From a checkpoint of a small transformer trained on Wikipedia.
Size: 16 layers, 2 heads of 96, MLP 768 xIELU, 9.44M parameters.
Architecture: LayerNorm before each block, rotary positions, no biases in attention or MLP, embeddings untied during training, normalized queries and keys, learned residual scales, capped logits.
Training: a variant of Muon for these matrices, 347M tokens, 10575 steps.
Each number is 50 + 12 x the weight over its row's rms, rounded and kept within 0 to 99. Layers, rows and columns count from 0. The size before them is the row's rms in percent of the matrix's.

# layer 6 MLP down (transposed), 768x192, rms 0.372, rows 17-53, columns 96-191
106:44 32 69 49 47 49 24 50 44 41 58 40 66 32 58 45 53 71 40 35 51 44 77 48 59 39 40 54 41 48 50 60 51 57 61 41 54 61 57 51 53 45 27 31 54 30 66 49 59 57 47 57 59 64 53 52 46 69 53 45 42 60 48 29 48 42 24 47 38 63 50 48 58 46 58 54 50 50 57 53 57 48 38 78 80 49 40 52 58 37 57 48 54 65 37 30
098:40 42 48 36 55 71 62 45 67 54 38 39 43 42 55 28 44 22 53 61 61 38 19 64 50 28 50 60 58 68 61 48 32 43 75 49 70 55 60 38 52 40 40 44 60 26 55 39 71 88 44 56 45 50 50 59 54 62 44 47 59 43 35 75 52 48 38 57 62 23 51 26 41 41 50 71 50 51 49 50 55 51 40 47 52 46 56 31 61 42 54 37 42 60 53 44
101:52 51 51 38 41 49 50 44 53 42 41 63 51 61 38 72 52 44 42 60 47 39 51 46 72 65 59 30 48 70 50 38 44 51 36 41 51 71 43 52 47 55 65 37 54 52 43 63 18 50 65 53 57 39 39 38 68 57 50 51 45 53 45 55 47 61 62 52 62 39 56 68 63 48 24 40 68 33 53 57 69 50 42 56 24 54 48 50 59 53 57 58 34 33 67 43
106:50 55 45 62 45 48 65 54 49 31 59 54 68 41 48 41 41 44 64 52 34 49 73 34 68 58 24 44 52 52 39 48 57 44 65 64 24 46 39 44 54 51 46 50 42 62 72 69 48 58 74 53 53 60 60 55 53 56 50 55 55 59 46 36 63 34 51 58 29 33 70 50 49 55 65 86 35 57 81 40 68 64 50 31 53 35 58 50 67 45 70 68 59 38 43 60
103:47 58 64 45 49 69 46 40 57 49 35 41 49 51 48 46 17 66 36 40 78 41 36 66 22 32 49 54 77 47 59 57 26 63 59 60 44 34 53 47 46 54 44 44 50 41 82 37 49 57 36 69 68 41 62 58 44 66 37 52 56 55 46 38 39 65 64 60 58 32 55 63 80 67 58 52 52 34 58 43 33 40 35 51 60 46 39 50 47 68 36 56 53 31 42 50
096:57 54 76 55 46 52 59 47 52 50 44 56 58 57 64 50 52 54 24 60 60 31 41 44 28 34 33 43 52 53 36 53 34 72 42 54 45 46 36 54 49 62 41 68 45 50 42 44 60 73 39 52 24 50 48 27 70 36 38 44 48 46 50 59 43 39 62 51 48 47 46 60 41 69 44 45 61 46 39 55 61 59 70 50 32 32 53 31 54 56 39 67 52 31 41 51
097:48 36 49 45 30 55 34 59 23 44 57 32 41 51 43 54 53 44 55 47 28 51 52 17 76 39 72 45 65 79 66 67 33 48 51 47 47 53 43 60 53 42 66 54 40 71 63 63 51 66 42 54 21 63 36 60 42 47 51 54 49 54 56 29 37 30 38 52 71 59 63 60 22 57 42 45 59 44 55 50 42 45 42 68 64 57 56 51 46 42 34 43 71 52 65 46
097:57 59 60 48 36 29 43 59 52 52 31 32 58 37 45 38 37 48 59 39 38 58 57 55 70 44 62 55 45 58 72 27 42 46 56 44 47 39 52 58 47 63 35 58 54 56 48 44 60 51 53 59 44 42 53 69 63 48 35 66 49 45 47 44 43 57 51 72 33 75 42 61 55 55 50 54 34 21 61 50 54 38 47 44 41 41 43 61 50 52 54 28 57 55 31 45
099:60 42 68 45 72 64 41 63 56 35 48 61 39 60 63 67 44 32 61 43 59 72 44 50 45 45 54 68 65 44 35 39 31 54 38 57 49 51 25 48 52 47 55 46 54 50 68 77 58 27 39 55 39 45 52 54 56 27 42 48 56 68 49 20 48 50 49 35 22 42 53 64 54 42 50 69 61 40 40 54 54 54 30 43 44 66 47 43 70 54 46 60 33 38 51 54
099:53 28 70 59 49 35 64 43 64 83 51 53 50 39 53 51 37 61 59 34 46 45 52 41 53 49 56 51 42 38 64 59 55 31 63 40 55 38 63 78 49 60 59 56 27 50 41 33 59 56 54 56 68 51 67 44 45 40 61 47 63 65 52 57 68 57 37 70 51 59 42 54 50 43 63 37 50 40 44 24 29 47 42 34 52 42 52 34 31 65 25 53 29 60 45 82
108:56 61 48 58 31 64 35 48 32 29 61 56 47 31 53 58 41 66 56 69 47 39 30 35 21 43 41 43 60 42 51 42 69 58 51 34 38 47 58 55 50 52 52 56 50 53 58 51 59 67 47 64 50 51 29 38 52 38 24 52 61 42 52 53 60 24 43 70 49 57 38 51 53 63 40 61 48 74 73 55 72 58 25 50 39 65 44 12 57 34 69 62 35 37 71 28
104:62 70 56 53 43 56 40 85 51 18 53 20 43 41 17 48 42 45 65 51 48 47 64 56 42 56 48 48 65 45 45 31 54 48 61 32 59 47 54 49 43 35 54 67 59 51 60 61 59 44 51 47 50 45 50 41 34 35 46 58 65 58 60 25 47 53 46 39 33 39 49 33 44 65 48 56 67 53 59 41 49 52 63 60 55 64 48 65 40 44 78 61 55 48 56 40
099:59 34 54 55 56 45 51 54 44 44 42 52 43 67 30 61 43 37 30 40 24 43 57 53 32 45 51 54 55 26 39 48 43 35 39 38 53 56 61 41 44 55 40 62 66 52 46 31 45 70 50 58 60 63 55 52 55 47 49 64 58 70 59 68 41 45 35 31 27 69 47 52 52 60 34 46 62 53 31 32 50 30 20 70 44 60 42 70 60 38 52 25 48 44 64 44
107:57 74 62 79 35 59 48 39 42 43 11 67 40 48 48 55 50 39 39 51 35 51 55 41 54 53 52 55 49 54 54 63 46 55 63 34 46 38 33 42 44 58 47 49 42 50 29 50 42 54 52 43 49 47 53 57 57 69 69 41 75 53 39 63 70 28 40 67 45 70 53 50 48 63 60 68 37 45 34 55 41 23 49 32 61 64 63 54 44 49 36 49 45 46 21 78
099:32 51 46 45 33 58 51 55 49 54 50 42 27 39 58 55 45 57 43 51 51 46 50 53 54 36 59 60 34 33 55 54 32 31 55 62 49 51 23 52 48 34 65 54 58 62 36 36 35 49 46 31 45 55 63 65 41 48 62 59 54 83 61 64 71 23 57 39 63 42 41 45 58 42 48 52 36 34 42 60 43 38 50 53 45 57 50 38 36 45 75 69 62 65 37 48
100:62 46 46 43 64 53 59 46 46 69 50 47 39 58 48 62 63 47 47 32 53 40 51 29 61 36 42 43 56 46 73 36 49 43 59 50 51 39 58 50 57 50 43 42 55 43 66 69 50 24 50 55 69 62 42 61 54 34 33 63 53 52 37 40 39 53 60 42 53 39 36 59 45 36 49 62 69 60 55 56 75 39 80 65 39 71 56 41 54 54 51 20 37 50 58 23
101:46 62 66 59 28 47 36 58 56 53 38 50 46 41 51 46 68 45 40 39 51 54 62 40 30 37 63 63 60 53 35 41 66 41 41 74 35 30 34 55 57 52 51 53 49 37 74 59 47 52 45 62 59 59 56 53 47 50 49 56 60 35 40 54 23 79 57 57 57 49 58 70 72 60 44 68 39 64 42 40 31 64 57 45 47 67 79 46 57 29 42 50 52 53 64 47
100:42 43 48 29 44 45 64 37 53 69 42 51 29 58 60 49 27 60 54 42 27 59 43 48 58 53 57 49 53 47 60 75 64 34 42 57 33 35 61 57 72 60 61 55 58 39 56 33 60 35 37 38 26 56 38 47 64 22 64 77 55 40 83 60 47 91 40 48 65 53 29 57 46 49 49 51 40 42 38 64 45 43 61 46 56 56 54 31 69 41 48 48 40 53 50 41
095:37 55 33 55 39 46 60 53 38 41 49 62 57 69 53 59 55 53 57 46 71 48 68 60 62 65 44 53 38 43 27 49 28 69 55 48 57 45 64 62 58 52 43 78 42 42 68 68 43 43 37 44 62 58 67 56 53 32 57 72 38 42 56 50 40 62 40 38 49 55 62 52 41 26 64 52 49 49 28 35 33 40 52 47 27 49 41 47 57 25 62 62 58 55 58 53
098:53 48 44 44 58 42 65 26 58 45 50 54 38 26 45 32 60 41 55 49 68 41 26 64 45 61 66 54 44 47 47 55 35 59 49 50 47 33 64 80 36 31 34 67 57 40 46 52 44 66 41 60 61 36 51 42 46 81 53 42 55 33 52 37 52 35 35 34 40 66 38 27 68 36 72 50 47 54 34 44 61 49 81 59 60 46 58 69 27 68 48 47 51 56 47 39
097:63 53 45 42 38 58 76 60 22 46 61 66 65 45 69 50 38 48 60 56 18 59 60 40 56 48 66 44 50 52 36 60 42 84 42 34 42 52 37 56 57 50 50 41 69 39 46 62 56 51 41 32 44 51 28 76 43 36 38 44 47 53 52 35 64 55 48 69 38 42 53 55 43 50 41 40 48 62 58 56 49 48 66 47 25 31 38 40 63 54 74 33 46 72 50 57
108:52 35 65 62 58 56 46 45 34 33 39 63 44 37 50 50 57 49 67 43 78 37 41 49 51 37 68 34 67 54 52 60 48 48 53 56 45 54 46 63 39 52 50 49 51 71 50 45 46 23 56 39 42 67 46 50 44 47 27 61 74 65 43 59 53 41 37 40 70 62 42 72 50 23 25 66 58 60 71 47 54 54 71 62 54 55 70 53 43 64 44 59 47 30 41 62
104:47 53 60 54 57 58 55 45 55 47 36 57 56 39 75 41 40 28 40 73 53 54 50 59 30 45 71 38 60 50 63 32 44 61 57 21 71 50 34 26 40 53 69 66 45 60 52 38 49 58 52 58 55 65 78 57 46 43 52 78 63 41 47 49 44 63 62 56 15 41 59 32 37 75 55 61 41 42 56 52 60 50 47 64 44 48 66 47 41 55 39 37 39 76 67 48
104:42 37 31 46 63 50 63 66 54 66 33 63 35 47 39 42 59 59 49 24 47 69 45 46 52 49 37 42 35 55 70 64 65 52 39 47 62 16 55 53 20 60 55 41 62 42 45 34 46 39 68 38 67 40 61 68 36 61 41 69 37 57 67 52 39 39 71 70 55 47 36 55 57 33 63 40 49 54 51 44 34 49 62 69 46 53 47 62 47 51 38 61 58 54 74 56
099:39 45 78 41 64 55 43 54 67 33 53 43 46 48 36 43 71 61 55 53 47 64 38 61 44 40 55 48 56 43 56 69 45 41 59 52 62 48 69 55 40 35 47 45 46 37 50 53 32 50 47 50 78 39 53 68 48 37 57 61 60 68 49 40 42 58 60 50 42 42 40 71 44 62 42 41 52 48 30 48 37 36 55 25 61 53 47 42 44 35 58 39 51 59 57 38
101:46 60 31 55 39 19 50 33 48 48 58 44 58 63 56 40 52 53 59 60 67 38 58 46 49 39 30 62 48 52 63 55 48 70 58 46 72 54 50 50 26 35 37 47 55 50 44 55 49 40 58 39 13 41 58 45 58 30 66 59 62 66 68 51 71 34 50 59 46 68 29 30 55 56 64 53 46 57 27 51 53 52 46 50 61 50 54 43 62 66 55 52 39 40 32 53
101:48 68 52 41 48 60 43 46 31 35 58 51 51 39 41 60 53 56 46 46 35 42 66 59 55 46 46 36 49 32 43 75 40 42 40 28 29 43 33 46 44 69 57 56 28 41 34 27 58 60 16 34 38 66 47 35 54 58 67 60 56 52 50 69 41 66 61 61 49 65 45 41 37 62 42 27 60 56 68 47 31 60 49 66 52 41 41 42 47 54 57 52 80 30 65 51
095:61 49 57 56 70 41 46 44 81 34 40 43 47 42 57 46 47 49 23 46 47 36 29 41 42 36 53 37 87 42 58 37 58 39 68 48 48 55 39 45 42 49 62 49 42 59 56 61 51 49 38 35 55 39 67 68 74 68 60 40 40 49 67 67 78 63 45 48 38 42 43 59 39 42 52 56 50 55 30 52 43 56 40 49 58 33 59 44 62 32 49 42 48 65 53 46
097:27 48 56 52 48 65 37 44 35 50 42 55 61 63 39 37 38 56 66 55 46 45 57 33 51 44 71 62 54 46 55 43 46 50 48 35 59 66 53 55 12 40 33 48 57 65 51 71 51 75 61 28 55 40 68 45 39 57 43 48 72 31 58 40 24 54 55 73 55 55 37 42 45 38 65 62 47 49 59 58 54 60 50 35 58 34 37 71 47 52 55 53 65 29 38 69
096:43 34 61 39 51 62 47 59 65 51 62 39 60 34 45 63 67 71 49 49 34 40 53 40 71 75 47 52 63 27 54 56 55 48 60 67 43 51 29 33 57 57 43 54 49 58 36 55 38 49 70 71 65 43 42 51 13 44 52 47 25 47 50 43 59 46 55 58 61 37 47 62 48 43 60 45 46 53 49 44 54 53 57 52 51 69 34 45 48 66 27 44 54 48 58 59
101:43 50 67 62 50 53 64 66 62 36 47 28 30 40 38 66 56 56 59 72 25 62 47 64 60 47 44 67 69 63 44 42 37 75 58 44 39 70 64 24 36 49 39 48 45 31 55 37 49 35 46 49 49 32 54 49 37 61 30 49 48 46 70 30 52 59 44 49 40 56 56 47 52 67 68 53 52 58 64 52 50 49 61 59 68 43 51 51 50 68 62 61 42 53 57 62
100:64 47 53 51 30 50 30 42 48 51 50 50 48 49 61 55 45 34 49 61 55 61 46 48 61 57 55 63 28 59 37 36 54 40 39 34 44 37 36 39 45 31 55 35 60 63 51 50 53 44 32 47 55 47 62 32 26 57 64 42 43 83 46 56 24 27 72 57 57 48 71 73 43 65 40 63 45 47 40 48 50 46 55 45 44 42 72 53 77 52 53 70 55 52 49 30
102:42 62 63 55 53 62 48 58 34 55 60 69 29 49 73 58 45 34 80 51 43 58 69 37 44 62 60 51 36 35 50 49 70 34 54 50 30 44 52 61 38 21 50 44 40 51 60 74 40 52 71 61 36 58 52 58 45 38 24 45 64 56 60 54 34 50 71 65 40 64 65 69 51 51 58 48 63 68 47 67 43 53 42 66 59 20 35 41 49 43 42 55 59 39 64 67
099:48 39 68 41 62 69 56 46 70 53 17 56 53 54 39 40 65 43 45 38 44 63 67 56 48 60 53 43 55 46 48 56 53 62 60 73 65 67 57 72 64 50 36 50 54 64 44 70 80 68 39 52 59 46 57 36 47 54 58 55 32 44 27 44 41 43 33 49 55 73 36 55 72 56 39 48 79 34 37 72 34 62 33 44 52 46 50 54 29 59 61 58 56 30 68 25
102:46 65 36 55 46 38 52 46 51 55 39 38 35 49 49 83 50 39 54 63 47 50 63 41 60 54 58 77 50 39 26 23 59 51 38 73 54 69 65 70 39 40 49 47 60 45 44 58 49 45 56 51 50 43 38 42 40 61 44 78 47 45 58 43 69 53 74 48 53 47 47 55 53 49 61 65 45 44 42 50 51 37 32 36 27 46 50 66 65 59 61 51 28 32 46 45
099:59 50 66 46 51 43 46 54 53 65 64 56 45 45 45 29 70 61 53 50 53 45 49 39 64 46 55 38 72 29 48 47 40 29 46 35 71 54 47 44 45 62 63 42 36 48 71 42 52 83 62 38 34 76 44 50 50 42 46 64 63 52 76 43 51 45 83 51 53 41 78 80 57 76 57 53 50 37 36 45 54 47 52 51 64 56 59 48 34 50 24 51 47 63 74 48
098:64 46 74 49 58 39 44 36 47 52 61 34 44 47 38 60 45 43 36 61 41 64 55 40 33 65 67 51 40 45 54 59 74 39 48 55 85 27 41 51 64 46 53 47 66 53 49 67 61 33 27 58 27 60 62 49 44 38 39 57 69 47 54 54 42 52 66 55 57 59 68 66 58 58 50 40 73 44 22 63 42 53 33 30 63 58 46 47 39 63 60 52 38 42 52 47
# layer 6 MLP up, 768x192, rms 0.255, rows 18-53, columns 96-191
102:50 62 43 44 48 42 35 46 45 31 62 49 60 59 46 49 44 58 80 37 44 61 65 52 67 35 48 34 61 22 48 47 47 29 22 28 37 31 66 37 40 49 52 65 39 46 45 55 50 62 60 28 50 39 40 62 50 51 49 49 38 66 67 48 63 43 52 42 48 73 59 36 43 47 48 41 72 26 42 60 61 54 45 53 84 48 77 61 27 67 58 58 39 33 50 67
099:54 60 40 55 32 37 62 57 44 52 40 41 56 45 69 70 73 61 70 52 63 61 56 22 58 51 36 30 60 52 34 51 38 66 44 39 24 54 55 34 51 58 40 65 45 37 51 38 59 37 62 51 35 32 51 55 37 49 53 59 41 61 71 46 50 50 79 64 62 41 42 26 59 32 42 73 58 66 28 43 33 60 55 39 51 55 61 60 39 50 44 57 25 57 46 65
107:53 63 37 42 42 40 68 60 62 51 54 54 35 56 60 60 39 24 58 58 63 34 61 51 55 43 49 60 28 69 43 50 30 65 78 42 46 60 63 63 56 64 52 55 38 47 45 68 49 61 44 63 58 54 46 74 44 41 26 58 53 33 43 54 30 47 38 44 25 63 60 57 50 53 71 63 59 47 56 47 41 65 48 60 53 26 47 45 53 66 43 45 55 45 37 61
112:54 57 37 44 42 47 47 72 42 55 49 41 55 67 63 57 39 52 53 42 57 40 61 69 58 38 51 63 74 34 59 38 57 34 29 64 39 44 30 60 51 38 41 50 54 45 33 29 61 67 65 49 56 58 58 57 48 60 55 47 56 56 46 45 36 64 57 52 50 29 33 40 63 45 54 39 49 60 56 37 56 40 27 62 54 33 61 39 73 53 51 41 39 28 33 43
098:51 59 52 72 62 52 46 42 48 45 56 28 31 46 61 53 42 47 28 51 58 20 57 31 54 46 62 41 60 59 42 58 54 59 56 37 45 54 60 55 45 58 69 50 48 32 56 46 67 42 42 56 42 48 51 55 53 68 53 61 63 71 34 57 51 48 27 58 87 45 43 40 82 52 43 46 75 63 19 34 28 66 40 44 53 71 32 45 46 38 63 60 58 50 41 48
100:37 46 53 58 42 45 47 35 42 70 51 59 86 55 37 52 61 19 49 44 67 62 46 18 48 28 62 58 59 66 42 56 56 63 53 57 54 58 34 60 40 30 60 56 69 64 50 63 50 62 54 65 43 55 57 41 46 41 52 54 54 60 70 70 23 48 31 48 70 57 62 62 56 53 59 31 40 53 55 40 38 28 37 57 58 14 39 51 67 31 45 53 60 35 58 50
103:52 58 44 50 47 47 40 34 65 62 46 58 50 40 62 64 49 68 56 44 46 26 49 57 46 50 62 42 56 55 35 56 41 43 33 55 55 53 34 33 37 45 70 44 47 66 64 53 43 64 61 50 51 53 60 31 83 50 41 95 58 51 47 66 34 55 52 46 51 48 74 56 52 25 30 77 62 30 52 70 61 60 68 58 51 60 38 41 43 32 46 70 46 39 64 47
098:39 46 68 58 46 53 62 50 38 70 41 50 69 47 68 35 42 31 49 41 58 65 68 58 69 44 44 62 57 44 39 39 51 44 37 41 39 53 48 44 56 56 73 69 44 70 64 36 58 39 52 46 65 51 39 77 47 46 46 56 39 53 24 63 42 29 63 58 57 36 59 79 34 47 63 48 41 28 45 31 53 50 51 41 42 44 54 64 47 51 44 50 63 26 38 29
098:55 30 51 43 40 43 37 43 59 64 58 52 35 59 43 55 41 48 66 48 30 56 64 63 50 49 65 40 46 79 53 54 50 41 16 40 47 66 33 69 75 52 43 40 37 48 52 63 55 75 60 56 49 55 48 39 46 62 61 58 60 49 53 48 61 50 40 49 30 50 51 37 56 37 48 59 58 48 54 58 59 44 51 50 46 47 53 42 44 35 48 45 57 63 42 56
105:46 54 40 44 62 66 57 39 48 72 68 53 76 48 42 39 62 59 61 46 70 38 67 44 62 39 49 48 40 42 55 60 53 51 56 44 51 51 51 28 35 38 58 50 36 51 56 49 47 47 61 57 28 49 52 44 29 48 69 71 57 52 29 46 29 62 65 37 41 47 47 62 67 50 50 39 51 54 46 70 53 40 65 55 45 38 40 85 47 35 58 81 39 65 58 60
101:71 72 57 51 60 55 35 56 38 38 42 65 49 54 36 43 58 49 53 54 52 51 48 44 45 57 46 36 49 34 43 37 56 62 51 63 57 64 75 37 52 67 45 53 36 61 19 29 46 34 28 38 38 39 38 38 58 35 68 44 47 38 52 46 60 46 61 70 62 34 77 56 47 72 32 72 50 37 43 28 55 55 52 29 43 64 39 47 49 40 66 77 55 40 48 55
103:66 66 38 41 35 49 41 47 65 62 64 37 49 68 53 43 53 44 42 54 56 43 42 55 66 71 42 76 41 38 52 50 30 57 47 56 30 49 59 56 44 47 37 44 49 45 35 58 44 24 40 45 55 65 43 39 69 61 44 55 42 35 64 59 55 21 50 72 48 51 39 78 42 40 58 37 54 58 47 42 45 35 56 64 30 32 85 29 16 44 66 54 46 54 47 61
101:66 57 57 41 50 45 48 69 35 54 38 34 47 48 72 48 52 45 35 57 62 33 55 54 39 49 47 38 34 57 57 57 51 63 57 46 39 56 34 37 40 72 56 41 57 49 30 42 49 50 70 57 56 57 39 38 28 52 63 41 49 84 48 49 58 62 39 35 37 44 65 44 58 63 60 44 54 29 73 50 50 31 41 49 75 57 49 48 48 65 36 43 48 40 23 41
100:53 36 27 67 41 43 59 50 49 33 57 66 67 47 57 49 54 49 57 58 52 61 67 47 60 29 57 66 57 38 58 61 42 50 58 49 50 61 51 39 38 34 52 54 52 60 55 53 71 42 44 38 54 47 35 62 32 33 48 65 62 60 46 67 46 64 36 16 51 43 55 50 61 48 48 59 53 50 18 55 66 54 58 62 39 47 43 55 43 27 47 51 22 40 61 51
099:61 58 50 44 26 59 60 26 57 34 42 39 29 35 55 74 53 53 61 40 55 66 54 50 19 53 62 45 48 49 45 42 50 70 35 69 63 40 49 67 52 75 66 56 46 64 52 26 47 40 73 72 45 56 51 37 46 51 36 71 59 66 70 59 54 63 55 44 51 43 59 47 45 55 70 56 62 53 37 48 54 61 62 46 46 35 46 48 37 66 77 52 53 53 56 47
105:53 48 42 29 35 53 54 55 66 59 62 55 58 50 42 43 51 64 58 63 84 58 61 57 55 52 69 45 44 49 38 45 51 49 45 42 48 39 48 50 43 49 54 31 65 44 36 69 65 63 42 43 49 58 72 41 33 47 64 39 73 66 36 52 62 68 57 41 60 43 47 43 64 30 38 56 51 76 27 51 43 65 61 63 38 57 57 43 64 48 21 66 51 71 47 65
100:53 48 55 45 64 51 33 32 34 69 59 35 55 49 51 44 44 70 44 46 52 57 67 40 50 49 33 36 45 62 54 51 74 50 34 50 58 44 69 59 34 58 41 38 66 44 27 38 68 38 60 62 54 37 68 58 60 48 50 34 64 61 53 54 43 40 55 49 39 55 63 62 43 44 44 62 31 43 08 34 54 67 47 40 52 44 41 67 52 82 40 44 63 34 61 44
100:56 43 51 46 34 45 36 62 49 50 21 69 38 65 68 32 25 50 33 38 35 41 35 41 35 62 44 35 59 36 44 67 40 49 34 57 40 75 56 38 38 59 47 36 55 37 53 39 61 39 44 42 67 34 44 56 39 50 43 57 60 63 55 40 45 46 45 58 27 57 33 46 52 48 47 50 65 44 63 42 55 56 62 32 40 74 61 49 37 61 30 67 27 37 42 62
096:37 54 42 62 46 53 34 52 49 34 48 30 55 87 53 48 69 73 71 53 52 34 57 55 53 57 51 60 26 48 39 45 48 40 60 57 48 54 42 35 47 36 41 64 40 31 51 69 55 45 44 65 45 62 34 63 47 69 44 33 54 46 28 64 68 62 48 65 59 65 49 67 48 36 61 48 34 46 45 39 36 61 68 64 44 67 44 72 47 58 39 53 62 60 52 61
090:58 49 59 66 38 46 47 57 31 46 34 66 56 85 74 42 41 37 39 45 37 68 62 59 68 30 56 61 40 63 33 52 45 54 60 31 58 43 49 36 43 33 46 44 65 53 50 34 45 52 28 47 46 63 50 63 59 38 53 36 42 50 41 49 60 50 46 44 52 23 61 53 55 38 38 52 47 58 26 52 55 57 66 32 48 67 40 50 66 51 42 29 71 30 46 40
106:54 41 48 51 45 49 35 37 63 54 45 54 47 59 32 60 43 69 70 54 55 64 42 44 57 56 32 36 60 45 52 82 59 53 46 51 58 52 41 44 43 39 62 49 49 76 55 50 27 53 41 62 52 45 41 33 31 52 44 45 61 72 39 57 65 45 45 35 44 71 50 60 51 56 27 76 55 60 64 55 61 41 57 43 40 41 64 52 32 69 50 51 49 63 50 62
098:49 52 47 65 35 41 66 36 50 50 43 37 56 56 42 48 43 49 59 76 47 62 48 74 55 36 43 54 57 23 54 62 53 48 53 54 52 41 55 37 47 42 38 58 76 60 72 40 52 51 54 46 55 24 48 54 47 62 66 46 60 37 56 35 65 53 38 53 63 65 49 33 53 33 63 39 45 29 35 60 52 43 73 43 47 37 47 73 63 50 37 71 38 22 63 56
102:71 46 70 56 42 58 38 65 62 71 26 64 44 52 54 48 34 42 63 49 31 58 70 39 32 68 48 50 76 65 37 45 49 66 45 43 41 42 42 73 53 50 47 42 49 62 54 46 65 65 46 61 34 45 58 61 35 67 48 43 60 48 27 41 44 69 44 44 51 60 32 50 47 45 48 52 47 39 44 60 49 37 58 46 54 36 52 42 48 37 41 47 50 46 53 34
105:50 62 75 36 58 72 49 21 56 30 45 33 49 42 52 31 55 44 50 45 67 47 60 71 57 52 53 46 53 54 32 60 37 45 56 48 75 63 69 51 31 57 44 37 44 38 46 53 52 59 55 46 58 33 66 54 41 41 37 37 57 53 56 59 36 46 45 54 53 43 72 50 30 79 55 81 35 61 78 54 50 58 47 52 62 42 37 62 52 42 30 33 56 48 50 65
101:37 46 37 43 21 23 51 34 49 52 54 32 43 74 53 38 28 39 40 54 82 45 47 51 64 48 61 51 38 55 58 34 45 60 40 54 63 40 39 33 69 54 59 27 70 42 43 42 71 41 40 43 60 48 56 34 59 50 52 60 58 44 54 45 56 39 33 75 46 25 55 67 59 45 46 49 65 59 51 36 47 75 58 44 53 46 48 62 47 77 54 56 51 47 55 35
104:38 43 34 52 60 32 45 55 52 49 70 41 56 61 51 31 51 39 53 45 42 61 70 47 58 64 62 54 58 51 45 47 43 60 46 38 50 43 27 50 40 75 53 54 32 50 23 52 57 51 35 45 34 60 29 36 44 66 72 54 64 45 52 60 38 42 45 48 64 37 41 67 28 48 57 48 57 43 76 41 46 49 51 48 58 49 60 54 29 51 58 36 42 50 57 30
090:29 53 54 35 48 53 55 68 20 45 49 30 49 63 49 57 84 39 48 61 22 72 58 47 56 61 47 39 59 42 72 55 52 65 44 65 41 61 42 54 37 66 54 40 53 53 72 57 47 36 54 43 29 56 55 40 15 40 62 58 59 64 35 34 48 42 39 57 54 59 26 49 61 63 58 37 58 38 44 44 31 61 58 55 32 46 55 53 62 35 38 44 66 55 56 49
101:52 48 46 52 40 47 63 64 32 41 54 36 53 57 33 48 56 49 45 50 77 44 46 51 45 39 52 25 62 54 56 29 42 45 21 78 50 70 71 37 44 45 67 59 51 55 35 53 55 35 57 49 41 77 43 41 57 65 39 68 28 37 54 43 55 53 37 41 50 35 63 30 46 60 61 59 74 58 54 62 63 39 67 61 54 41 56 63 54 63 53 72 36 49 57 35
089:70 69 21 65 49 43 32 56 44 61 60 48 38 53 48 43 57 45 53 48 47 26 47 38 37 42 48 55 44 59 38 41 45 65 37 65 65 54 76 37 39 52 67 49 44 60 49 49 63 43 44 44 59 63 47 37 48 52 35 64 46 60 36 62 56 58 65 45 28 38 35 72 72 66 54 74 51 52 50 38 45 57 57 42 36 13 68 42 55 42 60 52 48 48 58 46
096:63 68 47 35 65 52 39 43 52 53 54 45 62 42 42 52 69 65 40 66 57 44 44 48 27 59 42 60 65 45 39 58 51 80 60 61 41 61 57 32 50 21 30 31 53 57 20 46 57 54 43 43 78 58 58 39 69 39 55 51 44 40 54 43 62 65 53 49 50 40 56 48 31 46 35 60 44 50 44 66 40 52 51 42 60 57 16 32 40 41 61 67 51 40 62 47
105:86 20 43 53 64 52 34 39 57 50 42 62 54 61 53 59 56 53 43 41 31 52 68 39 43 43 73 65 45 61 53 62 38 51 34 33 53 48 65 37 52 40 52 28 22 30 56 60 51 34 67 52 73 38 43 40 48 56 46 37 40 46 49 58 48 46 80 60 65 46 55 47 49 58 44 37 45 47 55 39 53 35 60 33 51 65 40 31 71 61 58 41 66 45 72 62
101:33 32 53 61 58 57 68 54 66 60 46 67 59 49 63 45 49 53 53 42 50 43 55 22 56 54 53 29 40 43 67 52 33 52 69 43 36 56 56 50 51 39 49 54 48 64 46 28 41 46 51 41 49 66 62 46 37 40 47 35 59 48 47 60 64 41 67 46 66 69 61 62 55 51 53 52 34 49 60 66 41 59 44 42 41 32 44 53 53 47 53 61 39 22 42 52
101:46 35 54 55 44 64 36 40 72 34 63 34 30 27 65 50 53 50 46 36 48 64 50 40 69 45 49 70 41 59 35 60 54 66 45 53 48 47 60 38 66 39 23 30 41 41 71 65 41 65 29 35 60 41 40 70 57 64 45 30 32 57 55 34 64 29 32 39 31 60 45 68 56 74 56 58 42 67 40 49 48 43 59 39 63 73 76 46 51 33 48 45 44 45 31 38
100:65 44 70 35 46 28 37 55 56 58 66 44 50 49 35 47 40 34 53 58 54 51 58 53 56 45 54 61 30 37 56 50 41 55 31 44 49 57 56 62 60 46 82 59 23 63 43 29 56 53 57 55 41 50 44 60 48 64 63 66 65 64 41 08 39 52 39 36 56 46 61 67 81 52 47 58 61 25 48 43 68 45 47 41 33 54 48 38 35 61 53 48 52 60 58 54
098:71 42 32 25 40 53 45 53 38 60 43 69 35 53 73 52 72 39 38 47 55 38 46 40 45 51 51 57 61 49 47 20 44 34 42 41 24 43 48 55 55 61 49 37 50 56 55 40 57 61 36 46 57 67 47 55 75 48 54 52 72 42 51 40 48 37 53 50 32 35 61 42 48 50 55 51 44 78 45 53 56 47 50 42 56 48 63 50 46 63 39 51 74 46 53 48
093:60 45 61 33 67 57 35 32 63 56 62 43 46 69 66 64 67 36 53 54 37 56 79 36 41 49 66 38 53 52 36 67 70 47 49 59 60 60 51 60 41 57 33 40 54 49 37 80 48 43 42 50 50 47 41 60 66 46 59 44 59 51 39 55 51 38 49 57 69 65 39 37 66 50 51 51 59 49 50 52 29 50 56 47 61 59 50 47 35 41 46 31 70 35 60 70